Weights of a small GPT-style language model, trained from scratch on English Wikipedia.
Training: a variant of SOAP for these matrices, 569M tokens.
Each number is 128 + 24 x the weight over its row's rms, rounded and kept within 0 to 255. Layers, rows and columns count from 0. Numbers have three digits each. The size before them is the row's rms in percent of the matrix's.

# layer 10 MLP down (transposed), 704x256, rms 0.185, rows 673-703, columns 128-191
101:135091127145149144114126132139158084140134124125149113086131123103108128103120143126162120099139158103144148130097130115147095128092133129108156144156138108106118126115048125105125123132154111
103:093134145123148146120142075105160145106162118139075146122126115187136162118121105152132110145134135149135120119141143114122064142115109134148171090166162124128127115150125113067137116155136112
097:127179137135128135132114144117100157161138096113119151148140130110123110140170132067108080152155093121136121115152125159148140101107134103100124125163143108112165137116129099120159123139120100
102:117109117132103159100092114105107133119163150100147117095135114090118125144107115134139135087084149118133114141112096127141141138137128104163135173086148141136093141120140067112081106140055109
105:089112166164108141146144134113122081118142156089122109136125130132073118152137117093135093114161133140116133135090121167122124187160146132154120174124132126104144176136157146156167130143089147
100:159171126164116096145130130095101153156126083125143137141154120120173095115102122103144148130115100169146136124125098116139137126131101120123109166092118136164129139196137112163143152118160121
106:103132145122143157130112113137109117115123122143119108133133140139101130157135106143123149116131160165126152134149148124153151156112143113133136088074130179123132131171126147135168080120122070
099:127151143145133089108061154085126128164117151151120094126133113114080151141145099147165147131106146100124126155156149114157110123124144127124136112166150137109160126145129166117170111157134107
097:140125097133104091112114139141138143090118158153103122127112153146133153133132142106105102105102145136129104146121115155157149112182128097170151108107136077139104158151143100114171120142099093
107:124112120092127115118105111148123141166133133166121179144108093114169104108149125096123157097139115104155142077105169166129136117110123162115110149093144065150113153099129094127149136128156154
092:144164097134134152125130064112109087134123143121144130142123156111156141136118118124119135112140114055111112122146162118095120137149142130185068137147134150115111162126100130123126125135139166
103:139144178133146168093137136165082127106126148162152112149164110109127112101154138095171124141180110154097124098172119097106155126104096146127200111069131114135153129118155132088120146127121085
096:127169152120143082124129126129166117153139094150118187147148134114144112129107122145112091131166122124146143101130099105083129102155137089120162117116143156117140131130098147120097175126139093
102:157114190123158144145138119156103082127157123132105124148095118113096113134122117090121107151143148141085124124158199174101088105100102131130158132075120129082137106084133145135120112127116121
102:119129150130125143125155152130116133139145129110150097139170188102117103153178126140102131128104154115100086107089148146144083141138069080175131131116107082177117118134113126163110165095166157
101:128167114147113156098152103154157146126149117138137167144149153138161143089130107134125147114107123089126128131125100110164134171114126151150136155105136124141128103133125139118163160171089163
100:114107142118104201132126122151120120133130122126106133147160112119097120113084124139105126105131114116150140118126145090133115145168151131145114115151169127116099105112140113126131139146110115
094:123117168140127127081157126135172108113121136088117105076102090154130161165168133153106124110136133133100130137093096145101119139096104129116092124116173120119171095092091156107147127125160111
105:140126144163112154140138086169142117170107170149107150123176105106110160098131138139095113145124126131119113144145127132054126134144108142098156115088109172117098126115143093109122117116065152
100:142164091119127108117137139139164160135139133089156093121124124161091148156183157149080107165133083138121119122123140094124108136169162121126155115121121093106130134127116116051185092080118119
105:109164125144108100163143188111155135139103101124133141119119135110111096090133143160128109113168110082149126115133128137115137122126113128127116118122136130109079127102122138174124087138129077
102:106085160126110166085165140117092091101139113126082078117118164147122135152140132118161104131151156112101150158150100129083075124155135106148106136124153154133112119118143094115139140133144122
098:147095138142164124154138137174121102132126173126144121089157103159150142108111127114120134122165129147096142099111124188162113122159088134135127140120134126128147145136113135105113139133127122
091:144155116163135116099115108106122109175127096115111123080153120076114107140122111108107144148164112114096136141143138132125144119138079142164073132077126122136143144097118137143148144120111150
101:053126156141117130123142121105091137113155134116135149101142163133115127141178142105108150076170147140138110100139151125111088075099118111155143112172124177114111117107146097073151099130170119
096:138114111114132122095126128137141164152158120118163152056132166126119141129156114150138129106127098142143129149156130167078139132135112105160075157087117188139129145136096112099118150138094099
096:131166123126123110139080106126157129144140106104126104151126117101139094082124144122116094121090121068148151129141149133142174140154114118156110162123156093118119170133187124114122145139098095
103:150138151108176138168146074169124147131137120152109130107098105154110123130140165167120152125128145143104106143111154150172096150126134127128124148109134148129146124147109128136193113156124124
110:153113109134092080137104106113087115089081140169119114144135137133183142124147132129119150130131140081143137148143102109090107136140150175093158145125147144119113126105135089114096141132157139
095:111135114152140114121175135133117125129116112129150138149169102133131110171148164139096122145114152077136134135102115120149128177101157121146124151131144156151119145140069161112119123167148137
100:121130145125106120114128075177119126127148170154131098152158157140089086076144126119121166111106135135121130145151129122100098143122139109156150136136106109113130137145091130079152147109120158
# layer 10 MLP gate, 704x256, rms 0.184, rows 674-703, columns 128-191
087:109127128132122161193098115134153112125134114150124141144123153142099130133096132144128105093124144104129121141131133148148090175130132140096115116125165143144163156111111092154163118185166135
098:088115133124113167157122101150143129094112146073106110177134117137096118097112102105147154103121117104097154158111159087119119144138161143116099134125111119175139091109093132118154084115136121
099:148102137127115123142130111111113135108119128112175131141154091143131139138156121134105127148157108122122157178144130130156152146114099123124117159047142160097136111110102120087100131142103123
098:145136178127180135100133108103117117122125084130146134162137100162194137146146119132114126133115142092134125125109052162137099128145152119123128138179149124133126135127115078079138123173119142
096:143139134130108133124113126136083086111136161115177129134149140146146121120131168115115129131154148129146148130124149149142117134090143126155096109149137171148136112126121116135194099131151103
107:152145120118145152118139135165149138127124160142084137125107142124145150140157127137105107122133131109109125107091140119160118123118120117150074101108133066138134122155107133173166126155169122
104:129124113132141118140106150106106180127131118137171181128108128113086155163131123124143116144135119126126186140110120148125112060127132096096151132103087107098113157137131144146107155152088117
101:125168079177146110080102147145158135122127099146116111163107153105135118082154085120165132137111113179129067135110117109141092130165136087158134103122141094095145153133110108149131121131144095
094:147119177110127092090142213105127156160104108125101159157119111125150117120138156126144163110109102135110097132127113060121141167116118133164128130150149126090101142112126110114122101156106103
094:107101176169105130109121139114137118062132152151109148116156149094162125139108134152134158133068112111105109162121113139145125118110125111118141135155100125086152134136136105139124156132123125
100:141101181158135120160083130158173144124111128109108115169100126125126165101119107174106140150143144160100143108133139120126163156133139176121114091103115138136135145120132162164143094136100087
104:150166121130128137137105124180123129101063102114193129140163126118085087149160139129125135112161134112096117155136109097165111147158145118151111138130190094127143125158141130126157169151110117
102:140141137142127138202109103156109150133105133136097111109095125126121134072136150114126164110160137154098137088116139120159159173143143128120138094107169121119077164136121117133164109151130112
099:109104139145082113141078110124150159133149144175102139117135138117150123137149136165089096123158105112180133172107128149158138156126094161121148154152119099114144088114157148149165128147149119
100:127115119128156122127091157114132128153142131159098147142098123114147090116137148132112118110133133144145129147127136110140166123119101150138111105115135115137128100161094138120131124136120131
098:147144093143136166152125143132143123114122102133128153123092125126106119154184149139120119118138121107082087114104106163133150098132135140108136105109121136088120136078136132167103099131111172
101:150156103123162153133143135097091119107146148103107140148129107136136166149157130129137159113134105155145117176108129150096142127122105170148083119111106141075139140142173122100147102137152079
106:116122148154153129104155120108125103086107102141146091133120117116100132114124118136151157164112139144132196130151143125095090190136141107117118116160152166139098115121175106136140129138117134
096:139117137162131106122125120143139154101146113144104167144117103101126132124132122125097104162146142150129133146154129101139125125144119153123101135144140119121092112134130151083149125155148137
100:098114121134153147147086132127158119092128109138111158130121149129142074100114163123122139100112147118146163153141183095186124134155063158089121121115127116123108090128124115181176126132074103
099:169121171133088105155107112132115146163111094119149134129150139116147114110163141145126159097133117118150103116088150117150127159124129106136124117118128098148140140144161139106136133125112089
104:149081113111131131106087121119143124095101151101103144122122132139108079150159133075172122109112148132169163090118116123072104143130145119180091070153135147105099120141137142116106104132094126
096:086123114154118130111135113156134152124150127178146166134107142106091110121098089134126113147144110172148139128152145129116106110135158125130123136180136093074142121185107137140114157131130131
103:071129106100171123137079172120117157088152124129166129140109118179160161124144128118106137103109104097119132168115181136120123106135108096118076145094150140111142148141093080125148158120164137
099:109124145080153115143108124074134144115088128090123098163137129112113099126116163071114115130109156131097146095149142166087113141117105097157142123114078135132100129053132174106120133161117142
098:130164164117092123139118112129074160126144174157125130129115119097153092114135101109107097185142140134125167127173138184138125127127106134098112111173131119161126129144140146141131137119121058
100:118139107129142112113117107099156141100133136182140171157130083128145154105091117133112152143134116129106112125090122136130105137104124113132162168172146170170090100143120156159172083095143129
103:152123096141111114162136108121147108136079164146121146129131160127138139128140099132153094139134095150125160161136119120134131133112080109122126126126174131087082130127141116097108092148089114
099:111100114107113146092141152146135150116175118110087141127114091128118095178113116131147076154157095130124111117160137072123140158142145154111075116148168184145124156105078126139138109150152137
102:162106115144140119137133121080111171131114121084135116174129158115105109105160131144100112103133113134153141110152140144129147165145060111117147087113111137091101163119140142131140125139126109
# layer 10 MLP up, 704x256, rms 0.192, rows 674-703, columns 128-191
091:148142113117082140103127131141145164124117138110126148173130109117157085106128123137116154142143124163107089122165107127131145120080117109182143139123115131130134093153143134103134130140073142
095:113142098110104115127115106167113109079126129137122129155140144174124108142161115129128123116122158134129096146123147102129089118133151138156035149118116141163120162118112151162111138114120124
097:137121139160104098115130142113135121124130127126129143113099101130055134095058116141183072064143131128119109096095138092133134150130127116153128094105098126120135161149106112166092066162135102
103:117176128158133088144099139140112111098128188105159159134107130137127149146198126133137148091125129111111103160115144154105134116109111130117150140099080106122152148118190192185075135144108104
097:145103113124147121144162152117136136118113138127171148134119106151129104123172097140117129118092156169124108095083131142140141114080161112113115129105174152150110116103124121123152109096112129
111:091131129151135129096113115142151138127107106096147175155176165120137184128160121112149143114117114088127087137123113157089141138153091137122091150151098168160139091119122155131131125092119145
100:142139138146120088124148147142120137185084142144134149084143168122108191109115094135176150141137097124135121142094116129138131130116117174176141123169152126120124086122143125135128087101115112
102:091116164133085152159135129129154094131122116143103170084106092092173137142101164134115133142111133111121113156129111111100160126111147113116148052113131152134116105143131128130128099148126102
103:148103134111127121130118090138172096133110128129160166153134118107159105141129118121127176105115065116159109153141105106107114086117150142154127143091111123125112145134125159133135082121103108
091:110136187127093083157102199061131109074165092147114153179150130128110132161088120120124180141101128148165115148118154149124130129098120096090128132124137146104128115155136118162127133127114148
101:129133153090165151141108137126089113122131141137151163116132137153120099111136180138128115127100081122168123104147147168113145137138149147117168117158124183150155134097152149112099119124106172
098:094130153166095150148132110106115137159115102123110146108106126132146114125181104139171149145125159183146121087148106115143153148142107105149139111131139120148153164102115092127157100137105156
099:124101142080163114103131170113128116141117113095124140137124117103123142107156102137113100128098135107148105125114153073154145149147108162138132120174120186147134184130109168080159122127126117
096:122136172162166122081148110130127159147150064103155149160112112160095141081173120096120111135067113103132125109140128110113148124083185075129120134161155120147148122144112103122127103151128129
103:160130169103103139157137142092096124149118078131122138057136116124100110137113124108121185149127175092099134134120137150118111161096123093113176133146110135167184120105119130120110120147106108
104:105097125103147122171161095108095117118123171142103115122081155085161148069118145131164109164110110131106136139133166159154147120149135125130142162136141110074156149138107120110141128154150088
091:069112121149152148133108164131157182111164123115099120130141140109105136134132131186128118154114168107137152126100083147111093158154132170110166106168159100122189121109117147111128166146156145
105:173141113092138105132115172141156098153145172114089106093146170100135109144127150103099093136141119160141182144124124123119117145134108146115163124119124114163128174125146075162139109128128106
097:126140133150162121139141159098130114153145152123143119060149090167133156148149154137104113117101121090086111153109063122166093141096112147127138108127123161100144140110132123129162078192121094
098:146150128175100141119150095157150110116124131139112098102167102156132151087109134136124088114148145107088122124115141125110135146124088130141135108150118141141096085131104112130133143171086124
101:145128124186126123102122142120113127097129111161113108128128103130202148143119131152195115181149130119133127106136112137115091120146116148134143154115131139110078144149117147137136119132140141
100:123114114115131125091106152109102127114104122095139107118130092125122061130174145137173129103064142124134099116112088103129125136159115068093160116142126121130128126142105108086134083135150152
097:118099125113137146135158118132117126137090155096138134108106132078108108116156117090098117140143122137120156103153110164206162141151199120122197125171155133101161130180149141117125135125125111
101:090110145158112146085150129125136111153132098158128122131154153167096149110127121113149134130163145147122134105059114175182088121118161124172121110117162124127150102172130172117125183109116124
098:133115111115117105121125137137119165147114122165137110139116106108175157106128143129096154144128125104127111146129116118151158126111148163132153140153074127126134108139131120164159093108171137
096:107103142150077171119111121158095150105126162143147132140133128104137127131125081135097147123147125147104165132137135103140110108118118131118075129136096143103118136112098078119150085135102108
104:156143140139127144150130104137133130122143135116123140097128129128114155139115127116110142158136153105119114160130182144166081114128096100112110150085116149076135111150139120096131124127128137
107:146151110119123133115172150123131146156113149130145100125118139126136168142127162114108067109187081120113194104090128135125147128123122146121132138170125141150176121128123127150143099179125135
094:097123093128121083133135139184095133120094174183152092120141118134129135146130128119093101123116134140166172144135149116167131170165129116097119109141113158156165130108080151140133110176098144
098:118137151118140122130139127135105155141135139160112145129126117135150117129088156161154096122132111113116110081142143089128093089120162117162116128114119124138110144099101135145138079126120085